{"num_hidden_layers": 16, "hidden_size": 192, "num_attention_heads": 3, "num_key_value_heads": 3, "head_dim": 64, "intermediate_size": 512, "vocab_size": 2048, "hidden_act": "bilinear", "norm": "rmsnorm", "norm_place": "pre", "norm_eps": 1e-06, "positions": "alibi", "qk_norm": true, "attn_scale": 0.125, "bias": "none", "tie_word_embeddings": false, "parallel_block": false, "extras": ["some layers without attention", "local attention windows", "shifted keys", "gated attention", "exclusive self-attention", "value embeddings"], "init": "uniform", "init_std_qkv": 0.0258, "init_std_o": 0.0258, "init_std_up": 0.0258, "init_std_down": 0.0, "optimizer": "adam_variant", "learning_rate": 0.00247, "beta1": 0.9, "weight_decay": 0.13, "lr_head": 0.0142, "warmup_steps": 429, "schedule": "wsd", "decay_fraction": 0.701, "decay_shape": "linear", "final_lr_fraction": 0.1, "batch_tokens": 65536, "max_seq_len": 4096, "doc_mask": true, "train_tokens": 278400000, "max_steps": 4249, "dataset": "wikipedia_en"}
Each number is 500 + 40 x the weight over the matrix's rms, rounded and kept within 0 to 999. Layers, rows and columns count from 0. Numbers have three digits each.

# layer 5 MLP gate, 512x192, rms 0.0802, rows 278-371, columns 96-143
473539461482554564469469476466500555501481553498502511472509499436524530540470518450497502401426536543508492469492439516523466493481496479451495
465499527496463531574478550455415513524445553483498477483500505621522485531455474447500464553499526485472408557551526433508445554550444460560561
514473484504500563549487488503549502516511463458442534516482473495468500548497491483459514480458555477510453511433554501464463440562480475509439
459485508532536520556439626454429501445533504505508532503477465455524544476476500510476433648496497520526516538418508532544492523521588497547531
476526509594524425555494484507525492467465519550553460497468519519519490535458491491470474512522477477484467481494482477450480494502498442504478
535526535536551485494458463495507494488528448486430482465494470534509522496453398543604467506485531453482594614535489425469441413519440445524450
485527450478572411506508461381496506451457555511508523525430524517509509494522491506508541486491491570491417467505429499503525466461498447491536
551463481578527500585514471431503514489515463478433453417492491548485478533473558454537459527539405446487516541479553463484519549507475520486488
523488509517457456506515508449562479434487542524478516486411479498447505533538480514486549548585505479484561567527494518471497442530523501528508
452515494513497543547532435514502497442477576557434554473489507423580447581513445457498545550547555572509549511533486478541554573503530441407517
495463569501549489468487562473515522453485531518506449475518529437484519462510479506497495411491467412539491502492516446480559472505453447495515
545482559551488522503505405509502468563472503495410565470490479528419524534441490466414453517434499549438500426439460486525471522527481479422469
570474489487574506452578546485466546465494452510482507478523529554484464508484526507508526556503513455478495535575472525503498517481456502535496
467420451587502533539540446449541503452455470490550542520547620604529496498418485488466457488513536554449492436496472492496514514455500447496539
492575497507500464544525506482534448505468494471494550519546520469560502465455445514457452485499475531497405409447482449512535544489580499511507
562548419465503544480489560526537516440555496520474515543487523436464513515445479527483544482522529492491519528544446412454599521507512472440455
497495477572487419556587487527507481429375496494434525481439510455472492518483511482503543430545502443511486536527433508455438502479536552568481
515512472540510511491487543570429469479533498522453481534513539581518533401502560598486468505504522496538481525520423579457545539542553422479525
461495462487483452481560567533537562462514530506562413443431501488459513558541406487507551429491425466609504490425516571542519512504505488480470
479464535498493544515491514511485483517553435481533516467513530442547476497435482471521460448438445542506468553508460524519481528491481542531551
528546451480481500538434505486511478515514489472407496473503502457498491510489489507524498513443526470541509454527546453551518488495508429467547
476456515540599544521446492459435458598499502564521449465429477475475459530501405454499533545461411519544460541486495526488518582523569506459450
464475516424502502453501454566513463556532476506475456536505472480461499497482518525426527546563494551480453456459519529496490528561578547555486
551482442473550513472543441524532523527514496491456490447487535543597575457549536531515318529511508458477508508485495477457495483539529488504542
535504487474469483513526504499520509478470500500460499445466493524477448447463521465490505535553504536535458577497425497502430504457497556550555
461507518542408552578533485434506474523531500502479531505570536483512433485481475503454442476436520490492431459457458443539453532542536398526477
504480515451543591450503559464472515440476422538487460506548487476504514472555545468552538444498572550484422564519500517469478486393500503526591
560485466574558525460479549466466540515428533539526545522517463523549463525533494540470502448504506554506486449542441499488495477492449472446497
596440527512504514512524500502532487516527589534451474503523487537555547517543443444494579539546504523475510499521533500579529483484535515493542
526519487536476460611513614491520507482522551547503553540562495506557463538533498531472518443482498425452530543536464508498492545507484523550514
545487464456451550549553546520472457462444528491504502448484517504575470444455414498467531507543450484463466525549528469532443497465550510552486
479477515479571543481493511531549526458517531495471545457515426508416546537441517516499472501601527553553582468480478547523497476519481553515513
560511466455539490491466512444577541502528547422477465465544460574477442567496565435397516479509506547507495544438441465495431575498458521544460
513530451538540504519472459469502527479582473486474500407491489540537460456430576447477495472535459496496439550497448492458487530488545415486549
525494531459472416495538431521477587457448490462495517529509475527412544484481499478461542483505542497530507547433559506515525494451482523433537
485484534444536555559455512466458544568545510504454569480574500512538510515521535524495486519458495509497443515443491523531517476579492508518502
494470562516497535518505408472530463423449547489496533498489518553497440484520473522484508451496519528488451460453454538519493578523547511508390
484508477410478428473551488540541551527425495558487476463525376516447486485502477516434515475490460466497463452527537535428465554537483550532529
496498466522512504577501470441487538535497505588490452482517413466483489481513431545500464549522483517520502509475452541473484408426482517507457
500469529465415458551450421539531438403471418500552523520445521420503516504538481457455510535565446502479532549481495472503576474492443472466470
476468468441552434562501495522545534487488489466442487507581457514556436499433520462502417497506524502478478502516451484417461476477447480521506
546522524603525536504492526542521476494446487427559530527505566543520505478517507491477506546443530487504512506522537487556540486482493514489551
507536467534487535475477536545512535494514498475516511443488496536573591461525525417439444552527464509528506496486450506520514515535459449479518
477505525482430578490538541468522516566490465473554453529508433447435476481538429516588502471609500538569521523576514469445506433566539524485547
469546567449542474506423481452513480435531586499562490532517462466570533526533543442510440550503472534496501443469500476501475504551525528525579
558544491492516473509498543499479486507446450497544472529449573477510469496473549487515494548522601510475476564492485485486465456584513543515445
516494464575497553535514484492476484393471435491525453461499554433480480533484497583505452492539533533535480504498553506505528535510520451463418
506539498451541527493509532483529532503531568402461560495514457529529483469439531447514503519516451510464427563517479491518455534460431455530482
474522514526512555474500525456447463489483491490513513504472396486475490478501465480508444432461471465465526496532480533497461530434459450510511
480426475530462452488487465469478520487505534533513554482510557436495491473544436509529509557499513501459447534576500450523456498509411515524518
493530556576445538527472503513452482453566460470464434473511464465564468460523511483484556559486536528558476520467499546467472546481474501472474
479468544497502533480450570528467478594474457495527467512508502458546519453511497511516531493506488577498483487478518536516600430469471550445544
480527485547505447529513472506467538493503497551472486480582506502426463460544486445497481502510522563482519555441498569486453463519510519526494
470513493549601505539499512453451528533595512469551514557549527494455551524516513518465513526479472551530531544579444438484532530551521480508535
504454535529465469473483409514481564485515527523482471532491427518486484476466532506460483475457521557487467487491550534506494542517527490440488
487513454440432511490480520494486513511463465390432479454513612498403477495470461531404581486551517505417518482532415435561494506522539486548498
523472478428424520422460528463499472528474560576447513540592444454547540527542458435459485468506562464408457494507494448487425473510489501521486
470518518482487471509505490508551540516438539500477489466456478500470497502455531489527490528476518482443537478518473507541568553517454513505583
496571467503425524455541464522519499526476563471536543462462385474531471528481472489542441521507497515480544438539615547478521457474514491493485
546446511513414488502479461518511550558523447466445421530489490542468510513443447487509438513582526500522511574470538518478523549521426465481515
453536562576504559440492468537487484488442445482595569535523516465498469513561434576514493510519429456448469495487531477486566504469542523559532
509563469514507526563553483465505513525508489472511499469508508521422518447479602549471546466538508459478487534539580526478395535504434522535527
456521472521573416499531536524554505501564534459458447497487422470553590533495554541492505508516470521462552491532505505532494517481507555569510
484529535477523446522491478485559548478558448464515457538513565511534420528504439574544409534530537474442519450427486603516415536481504560458549
541466528460446495502564580469511534528471549497489458526530502490477533478489483514509456525471582517553546538539488461572602514531498467451525
563486566573526548414534501496503467502460426506520447517458573499522510492547459471475521463478455498541519535529428520472420475499540599514560
517534522495489503502480497446508437453495563509503529512477559470473525486509476516574517540441493533452518612462489481550525496444553468478450
513493510526486549394510530505539423434404480483471456538528502492443472451476537573516513488524502480489502498464495475521537464462462441509468
404430542523465489435421552547454480436457479535605445464506474459496529484528442495588498511461506493584482470456509548520494527519513483564515
472453510454487404561507429516522514474538425553435482412531500460494519513464489553435474481471452481466483494478514467475497544498505517502467
547468448465462564546512547480574474517492567523503477499452493597520482470465445524407478478516470506435460487456487509515469483603528437482526
470480512583453529497528492478457493588516497534514477500457498452462515452425564566446556498573484480471537488537443571414443523558448513495468
509458437504481521517523534537504524480532482460566522589460540518445525416542543562471443441473452374523448428560505544572519514566440477496535
482467478496536415493484541509507495488505606535437452540518519449508550497520499510451417445579525432520468525450402543480466544461461497487470
494540435569501521527504448483460578515507458608487486516516556516440458534503520437457488514543507472489399498563521552515491426524581571478445
567500387524493533488505445523492517498517537526534478395510537563473547472463506495512495474520418517456519502506522529494431507541462467429410
460489508544491579501435480451453496457491523439492448491486559474531385462488440482522517468527554528556510473538483442460438552511490551587468
488493518505392536496514498558472468540407482469515525463494455548470472491471501495513486479523573524399467458520413484506511524501505557522467
501491510444530458553502560512559467496521509440447511498476486439475490468515402511446489404509556482497488481525514481431456496531495522578490
511481519476508504496546504420476552548481518571495519484506489559508512484505459537541514492478465512523522592459506457470612601544564465544501
491472541516497552558559493429567513508511477494508426469479458523535481542480588504446543532460460579526554505485475457532517479520489546464469
538480498533540458474495527483527532479583440477484555469524486477472500467470512478445533557443535522549490552539467525551497483519497512532452
480473554495478486465514518464542555526471513543533411444480441467567513486410487447514482515540491498506527545529550484494482512519498503504557
566504566492505530571485440491564518470539465534492549469472482560469465484528525461482567557552482493497587445414476524529527435509502521452526
523482528545544523498539454503537531511508468469496487505472537407490478492510468524504566491539477415485540506525435543532467438482554553545531
520528458526509551474560510546551455415502374461518542531504489555511425495461467558531462538516488452492460475506504519605502556515424512502509
501483439508513496484501468550449492472449523480545546579461489517560489472475525497483448488506484523560542539524502503505521475547571462540494
495466483547435456494464538514519539436464488540545490445458570477477479509511497473510578472590562585484525451544516531510551519527569534496418
539442508488474465506569434499517499507485506479597541573464476490491429497528536484539438462492453469526512588488462556510482493544454437461477
483531461480523445477522497585524518493464461487484507429420565527568521535529540482548548513523528543540557504512476481521480460480526514427450
521504504566524542531500561489525510448435481453510506469507455465567464502544550569575524482511438526494450556499518429481450365514500473543494
436510534527538533414425467465532482504404566538458447509491475489475431553526490591511545463504481523541457514481532548474451525497473558549517
506565479445496479502487489434469466489585490508552529532436522543526440443536477537511487537395456546445483480501462459477489502436549476530483
488523505461501393490495533461430571523474495499498554499520482540546518476479523527489540519475494486492478506429454467508450452447586469457474
# layer 5 MLP up, 512x192, rms 0.0802, rows 278-371, columns 96-143
523401566529495548476465487529485502493542529523474511425503577490440470490509484561500485511542481547490478413572475441514462449517430452551511
445512495558494444497535434558508577525473556409526502503533508473464520540476517423536470508513536522414458498460514566427495565478516542492554
460468519489533506468494482526484402530486495502551461511610469450515436492447476500525554425534468503548489556485485542474483504488473468551607
494449561526499524527526497541467514489520515459518491501503499455539460514510545502460501539541519568522434577509523494512507507499458507551536
500537466478481545538472500517473511492542511508484567525417534596437450546490490478540513491462454523490444522495505488503482444423533529480467
537529512546459464439471487498476569465450531531554451456468495490459520527524511493505421453521538513558549495423512569512530559504517503608573
469538508490560474513563492502523498518476494489566484527530549543539515481495436542509522434523547547485477491507481446506535493496497569548435
409525451470529500540482469455552500437481533545452444515496463437518562478520491517531507518428491549518487458463519516572460504509467455579424
453523441515429520489493443513499494460479476531501517427513536534432420460492539461517518494519514513473561501509478476509539479621535524499496
473544498463499470477524445415429464421521459520423436547594507504514514493527500500481522383505506471443509576443503542546523542470493440547534
430524456516489509522494518469502514500505499486506566518443576540469515458421492483457518472620515523507485503513423535491472501545484498524507
423498465538488488440467508406480562588482452525480514569511508575575461486543417545550507448523522497499477506542538493490463513498470477504564
501455485512510569510519538472435445418551538516546481452496495458447480455468442555487486452552530466470421490493574481489523488497475486498480
488428532541540515571581481506467451492512437516473570533506567451408488424484508498520423510491565456463461493494528474533494490517445414455482
513493517427474528519457466433488444538515483437534547559537505510466514531460551505508468532451494500521539607527487590474494548498423510430484
489473508590577553568496535512505451454482575594469518461411448520551515556471418496462516476435497526485491466414501500534504536479475498506488
535527609525469529526539485479459467492465458482505510482577551527525427450429553501529544493497532549487524454529486420456485532491534494539465
515513509401578476511419531507522460480525464438528541476468505532458559513520464550515438534455502535534542500560500452475504490507433544538504
552542401511444497470440457547458467489497535536520549489540516459489443436480472470494519508468512494510494455466548563516513530501504489543484
540431485506411444382484527522507411484508480460495501453490495519469491534426500519482531425574487526414444516431454527509573541435508448488459
488485552535496485442500558506463521505437524494541545523520471492528489580497564494463508471516473479524493506497548528474441557527484518493579
531398491530540477480515576540460512529412462422476502549510493535503505536496494524410466446477544459586536475489538519522446530495533460532550
556511486527474486518386458448463503503489508509553514487528485526400505536403511563493431471489518539455490557470471537458446606548543471438490
554548500506524538506461549443503493422491587490460456507488537541482493532559526464484505511488445519457517563416565584401443456466434498503469
524556474423463534526452519468470536457509501539494546479511517543529489435465480485452443482497532533525436518400369517533572461455445437574538
587459474503441409483539485555493505494527463475505467540523475523436494524499488501522417454598506584535480485482459439511447452462433491473510
479519504515500499439474502589445507509495448509495506474503504508418567442516417524445441571512564453471474508532495555497482498548489509529510
453519449436485451630502530447506519544447530487536496561572518481551460484485474463534496496480480549481478566537496513481538446491478514466491
523504481542495522566474414499505577550480444592562445550465510507561506475505450485530554521491536543545470498466563466502463516488495541503425
505491479520535498512408482451496500477483593486459472540417455469440455556550493442514474481526449485514489514489467479599445532505441498431464
518473479531479527472466503539435524543524526513483484492477470504499549441432525570520514486487463525496413465550539506550551545429548427531538
518531441476461517403505484542541544549511508483453479489507521435524511468575494556555463475528478496449514556507583459468492444534519473460507
521534546584525554507520522566546528578477462521514499512550452530573521546483451548446428529494505541446487448575467442418490585560523543504490
532530437532491511471469509488582498450504535486502473538509504597511513483470450522541478558454537524488462480533422472481495550564510505509440
514502453525506526533499545528496533521506456433464462485522511477567497535475472507502508463573372434489496485440563515481467506528476463525528
523517418500497490507438513481554536512429480493484454519536498495529435473514490466523447575468525565480471566509511487585600506475439500430544
531489495464515490471540524572521548486553523505527484493527517490446487512534523473518511518525470548442454534509498485507572440485438483551407
425450464538516466445458415531493444455555487517461472490468546545453475606460464487488558490464455523472464519519496443495473472459491465468493
557468510496492529510487507522487520444461477502510458497509462522420557467470472495508405506565526503499496515514458492531542527447519556488543
477447542466462505548479548478482558508535495474545486438494439533521566515452469564540557484523569458465491567459477525451444458450540496512530
428538564552454557479456535565483547474454482434454468522500553501482494528484493468491481524421507496413441488489492510514536515498537476554458
427494512501517474490523531473509569526518513500551479536501438451516423444537489472496492537469426455531502478513503521588540484510503434510511
570494562475573495555445480476492576499511572454521553451511487502530556488511495475498462481533497466506471455489510425516512573473472483468480
525512514496483516464515475552487565498485508464608485533572525530505509524467480456479448502534485485513478560473520522468436490471511514482515
546584451485519445465517446469508495447531475513530452496532499540511564449536501537465522539468502526511447443530486450451552536569513457415400
504513433516504583504571508490496513506465497548478488541455542548485561472449531410433508501467523465498506534419459486511443486437461505548497
442578465533531592488468468508570512475497519438412535526440535431498468523504513467520535528552597442475467446460519510405408507525502485569505
510543521526457547431484501476473442539466505517549486453485582514463432518501491493578518467543519452492503418558484498466465507490514478483477
459494517528506517437588455544478487526506549531537550565492498511490472519491481494527500493513536486451404507508556515476445489541514525515445
536510506416431540473481478501462447496474530483464536478496498431586515460506527497449501478494459504600444452527513473530447496515536449585531
472528506537493504443491544479521506470473526490504453506544405494529513490464541511531585467403478563486474459471448551440482495493450456471510
522499449484534537465492511590592457452518524530549524563502453580435522484442474413457536458495466493484531554485472490489550431444466552548443
499518529416589527486560451481461535458520515485537450469589526533486466573524478489559443471477509524504545533503528523447445502537447554444436
520534513480424416513524421531504521561462471523478477501537466502486451493521442475542488500499545486402474539551536491487473552522513483492476
510458487495522489561455417478532550505460541492453558463485495489532465475505496462532467551491479459511493475477478443577469502533572550445534
557553437506529471471493488443510501473541453524559481539525530491452565520495503488542480531492516522480462497499498501481559485412447567523487
467521496469534422470464531459448459493534536452464616441520489465480472534522462473479496552534463529420515484474530543451431569504431466491468
526568465527509471561494553444502574545525483534551544527495438477541533517494470469535495504505474564565539525428515434483489534551479517459569
529512485538517545514546584468437394430464534490493543497528517595526521466476580535473507541527530481509439537561531427552565529491529465417434
474478549483499538483464538494520455475571506501467475440449505497458426449512424599457484496482479455514531466475487504464467562502514479518451
525516506490523482435463552438550494515481548491451486534497456467565521537508449492482471435505489419467474519534429555451508470465509449548529
496590509545480555470473555486516508522451498485414457519520558478581502533520453545497508515502533487461495454595564515540412505530469393523501
543494525547530592577533531480513536540441480547531489456485459501539491536518483507531420497523371546484528516508534544516622501514510512528495
543500465507493505482518486466481501496485517456566558469503505546516546485516488525549533439484573568523473508481540573561566481434506450534518
484557550457519479433506532441532493518442432481513546480563513477502470435399491559527507464514500519517558501548545471486477476511534514427437
535498532473461518547487549530427446549510550462542486520464502518557473516422494524559469431482464486510577391483488457485461503452541503539519
547556443514480522457551469499591504511536488490488548503502499432433526519543462455477496530473546482527462519421535434503487449544442478567547
516459416537559499558409424463536554431469527495543475473509531491526523563521550477543458429430506479477480457483514428470531477501582486476475
544417498461545498497492550495500507525457480497497458461483458548488442457501536463589554478509499517491438525475547441465451407497512537470491
502441490484497555461519482445506512521499559516452523526512540393535481541488531485405477446513541529549478501517549516544473568463444476431453
454543562423532422475513473496541465511523501518468530453461565513481488491440575573417528475561505489515484564445496463563520463443583502543465
549522440545515572474443471491508452526522514505494497535516440451481514448398459525479442530460513461495468542476526516493538459538548500571471
537491497518527418532510416541542550529450458526567471515459542594519519437488448535513466523505591467430479518458546549543506555507551504490460
495475591461544442490511523506495573504508453525463542535549516538461562474499509505510486483466451498528454472489538507528521474470517455476568
447526451488432429473526546512478522488453638481487560497511465486465519489511534462544490475493526577590458506475438574475485543446513521473509
447455495594469460499468471558475461502486499548521518567512454561460489448597551425499527488543512421530548444511496472563515530456510523499522
505486488388482514416511432513491530520578508488573536424524437462489491497469485489514460542474447533513543501513488470510515548470528522520488
458519489506482520518419507439502509518460524549476444527480509454415453487437478554554513550472568528474530465504512536517475515482531543497473
498505490501545530543459485466535454433527553455535452450571481501441438495523495443512477550503529522522495554510594474514502494535541530489442
507565500532590514481548448479488506526559463527476500501448493427472457521489480563480392591520526496570579522498508523453496547525504445511467
567454552505485464484462490567442527506641526471494550627513564526457484528505498466463586537500508536475520544459479463553507570550489536528523
506498495486534486510506439463494528506531479494443444507490529510537526448513594534474526465487543511504517497505467510542507468533510514544567
442490550538475531517483548494502479492528461514521488513517513508514510489449552527520601417569552489511459645500507502477550480447492533584505
507464505463531552484478530476499487422546522508492524484531492458495483468537491430503532531528466489533458590564512452536513479469522447477547
529586423442537573500528447484493471485488441498480504465514444557552500528434468513533462612433447515452511458521501482504437586512468510467439
481546493532450431598494485548527534490475526526478487446490445473413494512503474460466500533505489443532483465486545403476553538523430476514470
541541543468460488521499505585485508602507580448512487469570541560516505494501468454462487494472480549492572478511526543466551537432463459566500
484559576571462480485519473524543527522488529496479486556510509476518514532518575517586468516459573496510467519525559562495451544487522481531561
457533504472530460527394543460483474521493506499512502443524463456466458503552563559470561559542514465498535532468506472423463461470563424474449
476472494456546489540425492455463457515441479496504510474514531520445480512513558447526440497517496500486432514416549487492521456463510579445518
435547453531552535498503528526532460486481487501526486453486461485465500474491560520432465474507504510489415569441490455478446485479464443518520
449497428458466520516461527494470530580461514536466513496487455451499546538504549469511519527530538466477478546498468478476458531490477526596546
480449520576483565518514533439449506478469402486462446495522474471491469471501461496449508469468496510565544587497563496493533472462553493568559
494585439506567517505533546516429464526493517477482542520546550546567483483506462519507526519448437512488437607413559439460464462466510469467530
# layer 5 MLP down (transposed), 512x192, rms 0.0788, rows 278-371, columns 96-143
475443475535511536485537540480458500488412531493520512474542578554557508516574438473413467550514394460543473480472545460514529479524474510501502
492450518515461547514503564481513531510473500525476534476459459501472476490626453507522465577526512487489489450445479489491506440514483454512528
472498539480519491479554549553421467513465479435454460437463525552491429505585503526486491447576450478521489466553542531566494480511468486530481
432562521482467509510508438508520518551464486515468495504496506487485492482458453562538525522474479464504390481492485543459533475480480485462526
522528488535504517429522473454500519527502509469515495503506492525542525486508483546482544488547452489472525486525487457517516554509527458472548
448556510471504479563410415461589557503501502498536535479545611535478452503491447494482484539522433465507503460538442427493498478506498493495506
540597497532516520525469509525562602484522511537563441510456507624465496515537484512457511488509485449537488459579528478546503592568516500538508
525457455547529530505516522527490500484565512477458466519470479519483496493421491455474504508522475505491511526460539533491478486509526505499497
490497507495472519565545470558486506514465454482569529468458511510511541554468519587500517531608602516557485481513508511512505504551631569537514
518515536520534552510538490467429506561492459494577551457527471499442480429489529570448512484472466575495512490522429504501522444503465483452447
448492519534486506523474513499461426504490566515558481494531592618461522484539525492567498523522463539516452499530548452503581540461466482451521
452532513545510521504578539497467504471532476543446440426480505442476484629535565552495515563518532541447525599491493467574517533439501500504511
536396541469477563456512505525529484498511389483521537495542462516521501543489514563539434452441436460516465495545555464451435471455504469525585
496531457466604509414580476547513472540557438471564451466524480458453494479511520492508536500506487493485523544478486460437454482554506534514473
504502506491558510515506516496499513517406524549540445493586490528518557481538443467581463455471464463510510543519547514520488540539552580476522
493449467498509510519478570540452534534526495460530469537540519486499420499467494512528452531499477484559438417526506460431526413494487530574530
539476478526471512430467526503530511456575483460557504555527455545531477423467455497425477490504525480538593515513476603578458445564538466512472
549472526479512469562511487616512523495488552557552566504538514510481510457538525483473509504508458477493485470468522525559513521543505504513462
514499454476491544494501479515563485560435498431492479515504477514486435547518564548492510449538535502542468465481530530571477481493428459532462
501490487492506505516470457447496524608480496455535593452487496491473518498500475470501444488529440547549480536485526557489478463540465488480524
484538461509509555508474522505489498552520489563569534535499526513483548470425555525503458537528463451504450464460508494528491455443549503548489
458550488509441507510528534496569515474465563571551450526449508473518400471383550486474480524497487477474531543434465502405514480479525515501435
485492596517539484526557536552494581490466561556519516486509459522573475490488463582461559573582425542493471501489534451478527507533507455535515
459514442569513479491442425529473549523498477627506485537490457521563523495466493511501483480525499542470469472515494514471504518578529568541495
490408480472522521440511482449510458507500483479404461487544535447512472515421507484514544537488519461505514500533465427496482497518484461508519
514578515520469548554489510556544512496522514490538539485469528468519525507486514520452615437529520545522477521504497491548415539500512393532543
507399457542480486487441538453520478467518456503439475485472463374489510523453450532507457607522540499526420528489518431544416492453496482533488
479461470536527510446467526610486464456570502484569508533432456533505535480551507549469432535530509477523471394381500481517496557425526495498478
492579523494489519510463464568451515485461504520476529498471475519496390507429489585533444447436505530478409504559436494485473528592466468543482
465535404504513381554405560494585504500567489439520489459530585467517454492471484557534515467478529432520479531531467501512502512496507555511553
541534576466498486478519508452476477485433496516497538458465524476553480486543604425540535466455468524584390512536554491463484507472401438495518
526487523557530458480575568492435493497532520459491460466555531513536465407555479513466495503538514484505531444532489536537511478524473495475500
487511583469538508457479533446445477538421508474514543532486590460474431515449433472559516524533477486473556492530522484498428522489527563502453
431439514525458528486560512641466459502488471435529476476467447468478537414515462464556538539505467519490525477558521529495533515535530540476445
513467522511439469538525535567474561463548409514492440511504509550506482552485424511558466492536558488530496525496484412597510547522444455538501
526436567461432496538513537410496504428479497515485475517525510526529538524527509534454533415529495512543540556492514469555515588516535427490501
490537502519517504470514411513607529440533485513435516453537515531520425534537535471527547435454518528458501538484495557489470486487541497532469
557524521450502515453534452542504578524519541503529464520528511518433402549566539511486508571536501489574442552509538514430487478503493526409506
472513536565501522547578518493483437494483500456480476525523502490529485480466537507538598451527539462479592498480517471472498500487573471428509
446461478512546551452473471535490526479506483500477482482525529496506518522492493563477525549443559559530480494437521491563550505562439519566523
449522413508460556534500479507422503578514525501537497417587522516519458525504448496472506524532468474475461394478543477486518498572504543554464
518534480514603495479517479546452556521455524435472532528531467566504508490462503475552533478441492518517514532454430517485479474504516444482522
506582471528509501488483490471450512526488477520461484494476511495429445465473494578475551528526480385512498478525426493529526522553561539505531
494499503492416556484541522474471454533525504407465561480541437438605532495537450438471518462472541505413503510558517530503497466568546458500470
514475514480420518456510547527425477497455409469560547500499514431504482404497535513483486520592511520513548490531585490489485531524439564575546
509512478440550564434504478474604509456545473470505459497553501557464556498481519469497481460454562491473502483500545575582472474532516533513585
489540530528493521541437526451486559558567521538435445457530540473584534490566564491488492429499481448601506446422527447482496513466536494457485
512465490499516518423456486488467431491534538504606504528591500478503567429575529545509483409482455531463493569501515503523451536491530536481510
506475547478578521481507499454539514502509495507503493539470468520548522491409482524484548463537474478548484464516507530521507502499518439514482
531585510493535513485509450496511533457559487470465457538479522503488473540514512550497469485502490508510481475406497532504533473499496437525429
438553523482433522490470504519491503463543495443489498602533473522501459461452526522512524573515491529468470533476498543518457549512444489460433
518486489534515520440511512564531541500507488492480448531497549502506461489470491531479458487464524491418576562502440474501519495521425491600541
509479523462569500465534513513466428400518530541533489460431420508495471529514468524502455478517536499451543440460478547512513471505517531511506
509492513575440421605563496601486466616496537487450562536443436446514566424496503592506502502585507498458535497493480467468449461533539478493514
495439437542394523516477463564443465516475499571577531469435508512493504454440533496478477484439496545511507492474494496482522447424510520517495
487548504500541454527411478495547481511499537472528554488477519443490520510588562461503471481437453468452556459515456496513402501517533494470444
505535515423475490501536508486490493445478518529499481537496502590469429500490492480437486613487474488481495490539487537495543449521536491508572
506504522464510476487480530527546481504473474524530511486497557472455579518516506476485523529481547420429478510539444581585559540437512555421510
523545515474519518456502515470536471637496566513484490430474521496520547516454524467481522491491468493509539423431504555520439489532492488497506
454518526426515529493460482530427475489432535542475485483531459483444591578506520402471459547493479538531513455475455510461485550456495554413498
622477485560474506436569505501538506559499511485417471507436438453496436520506468519541498428511526531494497533427490539479522505506510472551437
512467476507514491447513543502481457512517486462511540534544465459524456486514519484578480494494447512524472472512457569527439473561491517551491
548485496487487482541500538582515495530462484522521404486469547510531513601554465451496478555576523502502519516494506484495516468543485539562470
483526497558458437479453453543416462530507506520492525449522505494589453473538486528520536479548569433490522440529479493566516483481517491546408
485514451544511436494493448484479465487468516498476483587538505550497518492478570535516464482532529494450497466522544459525504628440519462540516
508568492463501523472493487532454461495465518459500480447461537475491527486450513482516533411520449491519517481486502562519554491508507483466468
542514539559468435528557486445492506469530528520545455521490465503457494456533478476484509482465436506559509492533507457511530550476557509476552
449539561483436427514484534482485436471587546478496474480450431538449485528589502464459477488542500521467470501498510492473491491457422443571506
546489478448471492498487484493410490466531459510512505481502520479486451569535457447537546508569464549504528585437533513524493533471472495460509
539476508577534478525472540525543450442471484562489531492508465571535484485436522505539535511485463490432489575499431498505523562488477476482604
502418550472487522549483547487476468494516508493554486420494521495432476486458432603441534470517429460467495469543533492514464475469523539462468
545581485453492463448463493500480509503469556495523511432540503514473574426487513418461494497466452481474463533562543449580539476458492485502482
517523534457461436534482515513563505593501513488467469569522417519532559519482517562535439470537522509436533530501495484524491464459432465428462
492459458487481468560455430496516489515561534505512551512485478441507543513492467554517515423462518465568505504561543523521506516534449441471576
496482484499466468573452472488464496487525474532496511462555490479470509512504524417506458432559570509483514485488492444459492501543513513505441
538519529453497530485470533460515524460462510534457454485502540494505485519458487513627506466447501582454486490583519503451525525444462480473507
476452507493546526429453528435526474430514527466557520508418554488603483537504428549541420491472551494473557555506469516509498513515527496503534
480484495488517508551546558464446529506465461463402484478468537464504519475506572586479566549514516526484506434440506518466549429556441455518495
521550501524604528521515548425446520521493520477513538440480450517469448485551572513474449527455524470491471484516451486521513538520541524532494
582500447453501508519536481477507415521501481421534457459462509516504477582454435496436474455497475534491534475512581469543556490418415569531542
551445496581499516421532480514521519427463555512511542517461544479470562469555597527548524512472497494511534525467534530484497506485514459544481
512442489532495513509488487444480500483519519515505401424460501479511551434536523518471440490536505445516458486509546508609495505494574547519544
529460518512440461496527530539503407519515438497477495494484477529486501485568530398540504484610426552424543471492465480440494462474511507428528
540498544434511498502522477479525465456524518513427503481505509467487478585555521518526551561457518491513498461477460561486450450515575533520536
423483520516529452496511457525517468543535547503520539469565525463531504578589503524527432491485487501477472515568473496455467493459546566489512
512480536487494393471572515576564512432534472513530483459534569511494491530473484530494397452496490512484499483576533534509514597516546480507506
501436543515434534527499465460528469515506506562503491459511495477459511591525507542446463547550455537494455535615457506463500557526498577457561
467507439511532450478494479504498586520456501527507519484519529502589580469517507533497576531512453508540463555523494440545486547444509496468476
476475506497477480517372491552525493421478531551484474473537462435549511508447530478543489534483515507501571536521540500558541577525538493480448
545465518509453457476488490508479506492516450475590480552437501454497506550546514465474551455455512474548511477528444496450513472503496479498471
514508475430425543484497538468498522515478465450595518464487474502426500506504499517516456496495476515553457558483498470484572523521475581520502
505490520555469542485568551525499549460503518430588519569540486541568459517567524492496479400439501443596488487541512479522575425505495513555506
508470468542450533528490465487536528522541545460600499496446512472494485469429527510540474439475539455492515581480501486476540569518505500527490
487490531553479485530443550472553485506493510550539499519547495526488494480541476455501519537469548465532506493477429595569519533497507490488616